config = dict(
    intermediate_size=1152,
    rope_theta=10000.0,
    attn_scale=0.0884,
    init_std_up=0.0223,
    doc_mask=True,
    max_steps=5674,
    dataset='wikipedia_en',
)
Each number is 128 + 24 x the weight over its row's rms, rounded and kept within 0 to 255. Layers, rows and columns count from 0. Numbers have three digits each. The size before them is the row's rms in percent of the matrix's.

# v: layer 3 attention value, 256x384, rms 0.0484, rows 159-183, columns 128-255
# o: layer 3 attention output (transposed), 256x384, rms 0.0584, rows 159-182, columns 128-255
v159 100:184123113079182116124134120128097163134108176187160138126124165133111133146122121135123096121140154182117131087147123114162107142107141072124122140104087101147154105141164099117163129151104107099115086120143125071103115170172139157103136179132138137129130123074139105113130125147094111111117129121091125094146119112150147132115096119125124144147120140103106106111132141119126101102110
o159 102:133166141091155130112136095130143164118074138114115131162146090141168106106108146127111089097142162141120140127112140140108132130101132125090153165142133066138111182139122165135154124119097140093139112099174175110096080105119108136118103114085119124120185104127110146143108113136131122100100105152111088132171149100164158070125130128124125171134111124132090129142152125110113124100140
v160 096:097102121111125137109181088181090117119109095161122146142109155108109150118170144139143181178143084132132087118128146123118105155108148164115137168164112130137121119118115102175128165145100146160123156130135108127132146086124089129108133126125132093129117160140134134134083137135104112107153106136140099076101117116128127126131109148124157122111143121205124108126088127088115172152118
o160 104:124150121135119104149138153141152103118135114141109101171112169133123153133131128126109149176115069139125117138105115125113103136172120088153120078119131130099155152124129120154088190116117153112094121142183107164140110104161073156096152146107132119121122113153103126133159164160114100127134112097155111099124143118137133121114127184133159136094163147137105146079102070121126171133100
v161 100:153116130150094135094151110117119175149105091133116118151155134141120108098118167144128123132098093131099156140148099161178143154164110130130126135099164136109134134161155147156140091074091114118129089148116094133133134102114123136120092193101096128142128130167129130109147160178110139145067123127106127142114092173161118095130126135155150115134148124124135121126172124166101124106129
o161 099:142106118146137123156119111094129138122098170143098123116122097136152125102083131114165147138173124141087138121138125116147139123142094123109142116101085155122133144112091128103095117116124130114130092155127145102126142103154103113151095129121153119112090144077130098132119084132135110126070142088102119118137112125111111113150116147132114123130118119099100168183135140098106120112095
v162 100:137140101109154145110141135158134130148128161101115163137151129118151107119070105106164141123130102174174130118133075115126144105141122147101118102110159112080089134133164119112107113091145105136142140136123131122101152127131137156112137136127149125115125083118100108192115105133138095113164110161119142162142116140192116117151155136144146144126104148125079146127168123137122109152127
o162 101:134117101131126121137132126134106169113153104142125143150146106122138136119102148113151153143167158139144143136121106171118119146112191152148138092130111100081105173110121128115119095127163167104140133129085171125137145105102108078141151098130143162124128118117117117143131146137149076089086138135124177137162127117146109126153098137151128089145102123127144139131133131104146163150140
v163 091:122129137108143157110160143117174186145127110108105114137113140132114133144132128114086135160129116160121066160116126144120112135109106109086151151128106098149147135116142097137150133171133133102103139189084101120108132119138143086094156142107194111155189119132136138118126069115115145134099105079142140105129110113173151133149086129113138145154121081124125147159121140148146100147164
o163 095:108138103178136161134137157072127122125121117140143133170103088133121149149138135071112099157107110130123139145132141094125106168147110120153118148123138105120181153099134066146144148140108133165150118126155131122078075158125136079134105090100141093130112175083148143110129117144127137146119112064134140109098092128182127107130086128167172149107137113124148135119121131171141104109168
v164 102:113101087066142109159128153140098138146116146140152141126117097118103107114152164089115114189101121101161160115138150125096118150142157128129120140148128128112179100131131101157096130161113104131173114112135114124119083127077131162107105119135122139116124145131115149124133103110143138130110148157133097124116130080086129123092109090156130180126156100111150106163149115096082102087109
o164 098:103110106097165146153160134123139131113155185174168165134157070130151138111157138125101109146128075115162117097099118106121132139076145103117112111116147087117154155134145131114126110172125157122134092168158122152177118103142134168123153117128134155129143113125103115108154130156136139145088138127143110127090132119105131120097123146114130159148145124140092067137098111144092124141087
v165 102:137120132148113093117106108109143164125084139103133052179121200079144152116120132120157125135083121150101166121119108142117139157162163089092145114116121141146091140148163124104104141121150105096171123123106167104107133157135121120165175107135117110104112096173112129126150121087106158149156112130098158128130094134174141149135160166126121119118126112154132120129128122126142105153127
o165 098:116122157134125142106117146131149134063099138107149110142141128118144157110087162105134124126123136127125136076160143096125168122194155109158141125158154107154132156101126169145146121146132114128166130163123176091084125123120127125137140141138154116123128138152141138104157161122111132112158129124119128145142101142119102125084126171150126117131124123134118113173183149126179114096150
v166 103:167138143122119143132159123134102114122127114148124125151139093130112125121147131149088150132086105152177108144168146150129115122143108140135131167105150106157137155148170118103110142132133138173130136116141074146171203089134124147141093153129162110133140153113132110146127111123095111132126082156122180131131116132106110170105123116172158122120144126167122155113107143134132160130152
o166 097:107144150122147167135129112133140132126085133119071086088126111110164139113134106125148083131077150095137098130123107120124104108114140123106162097122129143109142112157119116130140113148145139159172124136084111141113158124117109118162122129127133072120136175113176105153166141108146125110100139095123163096125123117097103164126161134125167136174143168149097154138124133119136130180101
v167 110:083107119149140104081097136133168126141113132108123116170135133114110135150147090084081122134157117102128108094095174137122132100124133116100168119170154111119172134122162148116105145107113120118178099115127151140111176124147111153154123100111122107105128100116133096160175156160144111135115125107127086158114145159132145125123191146150141134135085126150077158131110120113091148143165
o167 100:123144163164127157167105124082118108176130137137135143146141146093137121160126122185134106169121132138115098119097107130171146145171174101148123136124118129114142079136136143101111184110134120108138152127157144113095134135166158099154164111121102136124135116143108143109173125151152135132094105136153134136090148130126143141132170136121105122137132130098128139151153125092136160139107
v168 093:111102132115123150124149119154132137110135115140100101168169165126131120096150160133120095117076105124080153104126104105106076109143145105096132150143136094117143133121108124180118163127097119126101138152145116125139174111135117107156165099140144122113133110112103134183129149144145118136122128132145124093123099096115117099111101143096108109124098099137128122077169127104147107129106
o168 095:098097137087099172148126140139139127103130104114122126107149102146119131138142066123127107125130084106112090097128082129124082114120133137107137138117131148117129141127141130122092161141118103130148122089150147159136174070144180142107148095116119136135106117112104093124161158146150129132128121142074125099090129102119121103127142152102160183135120128136125096141148083158146142154113
v169 100:126116114154121111167130107138115139116092090120144121162125165131169126127096104118110141115133094136152106133141142143164101124104108163075164167135105111137115125102142089152127126161112088117120080134146125140169164120158152167122076127077124093121141140119147173142137188113128149079186166096129175119113112107111120110114136125160090148128086131137097163175101122126130106138122
o169 098:101094145180106070114105153125137159105107137139172143155084172114127151151166119091128144212089122097134171085123127159131146176126132178146154148143114133158101122136140137153148098107137142127166150141150105122129160104142132146107124158120080127133116162111118135130129114134131152129114133109149154115113190094122107132131100167117108142116145140182097144149102128117127080125120
v170 106:130110123133109108132100125108142125132120151152086137138152139137157125130144130134178134142110110179088085082113132116150108104147124159115126141121099145115113151148096088106098162151104102100118113150097113134134105148137099139156137121112119146131135062119126122120087168126119119148154106085127172110103126101138135109150134108093157109147115136139206133071144151131098157157130
o170 094:115139147173159153087104161120154132128126143119094175153118103102171133131136107117141127156127109125109067110120139082121050162103162133150155143108129156095133147102117102151145096156125094140155094115113086158165066110143142147169134129138107172192139108077159126124131122133121100081162132111144145137167128164106152114142105115104151157085110151165109086093136131111129115135105
v171 104:105151132100129120178108097073090130083107059118135131149168183119131132150139143160135154165142142128090132104128162130140140159118139102121155152143127116108110106140128123152143109132112081116118114122133141114102136135122129121148129145097137122172085097115125114142116091151114141114101184092112138123132131121180126124161138121121097076100121176214125131093108117162180101147134
o171 097:092133165109128106106118168119115165137104123116116106146126146099140095082120119138125176130096143122106128104156198131104131149107149139144137115169112148158139126141104123079170155107146106143133125116088145116136130126134129122128121149111088128119126108124091158138099096128076146145127113139108157152136125147103153157123133134146191144117123158124153126166113133104161141107145
v172 098:162123140092091063146125147134177145116125140153131133153154165147147133115115172128124112118099137135152091148117123121150106105165121169148110126124092113180152121116145139117110109139103142130111125133139140133063111090148144161170107106078124136144125152146145129082156166110147103130132154079115147131132151132106127089150095122110127140131122137153043098132135136102126112133143
o172 096:127139129123096103097118142108128122123137075128165143127144138114113101109156154084103083134145108144118113116117146101114070130135132161147142095111070140121160136115125149146110129106119089166127151118202167153114116100147141157162122136105116123148100149126134102091162156070130134145137132161126144120117128111134116131100098134126132094112080132160097130121168113125132146078139
v173 097:137158136138110111133132061135125076088162131142166095160124091088138127128137121094175108179116137105135151122135165128127119138170162121093110112131169124147156116136119164161168125120083119139111151129111135144149137092137118136115108152136127133125160150095109147139146123138074185132113112144151114108150101102142116139117157103183132125106153115126110114199089107094116109157135
o173 105:160169085138098146116154146149158144048146094138121142169138121106161104113126144101148130113092134109174104148146150155170110146147085122150151125147160160103140131177144145163133078130092125136116110116154159111147119167130175135124098163138076125124197106136141151128126103143149132127115139114098086140161096132098121109121151083118154091130163127144106161116117142099144130143080
v174 099:144142134119146145145135184169104075119171147144100157111124166109126106143146134116085150079134145122160163125139111114138132128096108129111086104152135125116091122098120135126134088197154117114168129086103153164119086126121116191094162155100121147120096097113126156124178146156133141119131109120144135137102150131098105133128143097170124121116129134172135065139144122208147059138138
o174 095:158118164134098123155106171124137155092197145178128166105136141121112105181117151123092125109111080154123147111087129114100122120068116128105116100126132102129136097142111120137138121117136148142121144118137088104139120138130134183122178127158126104095110092165164112150138100128134148103125133130098122121120104142127092114177116109126094129155102132115153122156121084185136140118116
v175 096:121147106122123113165136126167146076149103143129149152125137119148114152116158122131135131096157152144102146141109139133111148151102118120093105121107091127112171136137123148119129085110145108156172138150130112120115110111115129151086135170166114141113131157083126107074155073160097095133096145091124107111115031155095090160103157128135074127135137139119147197107123123161099170137151
o175 099:131124103086139125121115175125153128140127130122123124123144166147123135125148108136122173156171132083112122087128134165102180163137136107113130144174095133135137105109137097113117084152173082146144116112132084174129095098159103105120134133141103111140143088089139136106158126144096122130121138125121162131118119118128119191126149079157131099159165099107136114145152155137077186134136
v176 100:127126128099114120158157131098159141125130121155135152169119101095150154136137115134120107172110105130104169138081118140113137090116125153095110116116101105130090138107119127115128106106125130126139119086116083114164145092115116077123153149115091140146127089140095127136135153118104102112050117131148072133119120147145110112136154110134162160133132138118175106105135120136094141153154
o176 103:146127115089147147129099123100126114108172150105123122131152125143109124127145110128105185085108133098074127132133157150145147154119124152130120160112095114177111146144151155132176130120112140097100128117168105104161138115176155112141128161129103165108082087124090116126098114132086140124110137158119124171160102163136127129097102116124106145146114137087122165130099131160127118150125
v177 095:159089151140108146121104076133155093159106153131137093104122122139131125115096163161125187136098141149126079094169124089133121155104123122096114155129169141104125141144127065141120129132132131093134151142137161170117126120122096091158152166074092151134122142101137150139143121125141096096126110137130130112104116132078111142094140111108113098121137076104121152158155129137116146127143
o177 095:129124143091091111157171103152131160126197118139136085159134102120148136102102136134149150139117102126122145144114153130133116161093113134130115121164146176104160129155095097164130105156087083119141112152127113126081141123165090104113113147125137107132102111162144106164166128123099099080110141095160176135142107098126114092146154102141134100099155131124139093167156146141136153126128
v178 109:158115103141142132159112136109115108127114124089131131188129161166124098140107131086125165132131094115143138104160135136132146110144140124104115173119170156113084114101118128167103115141157105161175130166159103151152133102138112139171155153122089132156161130138145150118139146164145114103121131131122149114079117102157153098162165130134119139136136114118119111105120137157126126151117
o178 098:134124143144134145148148142104105131145114154108180137110151168169147143090128160133163098110147093121115097129173094085129112183134175135169153126133124121118095123115131150147131136117141113153155131160147136129167129132105071113131131141153145135078171115140121101109090121139128093135153105125127082146145071106129110122145124194109117095162095134071109113138120112139144135102130
v179 108:115103117151130131141118099139171123159158146132111109102107129128125178125110138129157172124135129150113159134160177094112116138125143124126164158132095115136127128100123121102121135139131084146112156111138096137116119129138104109115080141169130160155165113107128139114105147149136152081143097144150113076139137121086131091143132128126137157141133157108081131109132125121125126144101
o179 097:115129107102137161107123098109138113145150127127126127091121096165142148133128136115164157129166121146083114119127150111059116093106132102100118130142118109116141084123124139123106149162139143116068152114146102116127160091119141131109085103115097110111119151190182136142159104126137156106098110075145117125176138130136091094161149150180122130153139124127081130143138103102101127140127
v180 100:167130140147122096125160154131157141141070104143118128142148123127110116157098120155095130096141132133184136105125121109127134125129070121119128100116127143074134118122097121165138126142091126137158107120156124152123090161118139130113106135119158138140113117077151138032147124113107117156166171081121108081147157145137146124106152154120099145134144171146159138153128140145130117120138
o180 099:123120110131116112116136115152150145141087087139089133148169131134150084085139114128101193115131138129180106102113118152146162120098118132138141117156067142107154146131120118150120115165127094118100123093120111173103116128146136130129152137132193161143131111104125147107133146155120135109135180124111135124108147158166111112118140127172094127145139138134141127142091107128118109079119
v181 103:084100168174104124139117102115133155129175122143138130121144106150150122108130131131108088132122133166111113102120106110113140087133123134159113140185175109126094151118134098140118156102101119093168097151111148117138145113170125134101167174119143131138117124132093092140122072201141147123142093069135159169155153108100138144087131129108115167115109103136152087150142126152088092151118
o181 098:138112147156076130133106074133165122105158091127119157111116113141118129115117112158113114147131092101127104150121156125133142080121183130158142156124139105116167109098149120128137145096133041121118166166130124118151129187147133104087090109128155125140129139133128116126115104123118116153138148126114146133138148114120149147071135131100162138144137068125193137144180102141100106146132
v182 098:151106116137139113131146125113122087142148135121116129128095138137109175125147148089147143107113119108152094086144099109128099081130104141105131160102143155104155154128134147161095144145126124124102116126161128168140122152113132116122174138163135112099170144127114136136111117164126121172104072113122131170080105148094156128107132149147111117134099145103124130144122131120147109112120
o182 100:150118127121136111123147089099102102128140098104109138132065119146100179119098145125118160128123109119094123123113127101124098115155111082099128142120130136088132143128117131117097139097122127105102114132116124150156140132123074130167147113177108125123141112157093110139110137137135062088100100121066119156086136130079104122111129111121081133076119152123139078120114113112129127191134
v183 100:148123126117103190172092093116153139159133117145109080128112171126154133111149117125128106099159110118122133126115139120151101084145126127164137144112102097122153125127114138103130133082088148085112109112158106072125157163085101121129148131125151105164083153161163080106121119127115125101117117148104103105137117099149102162134131153157152151141115129133141161150143131142117131155092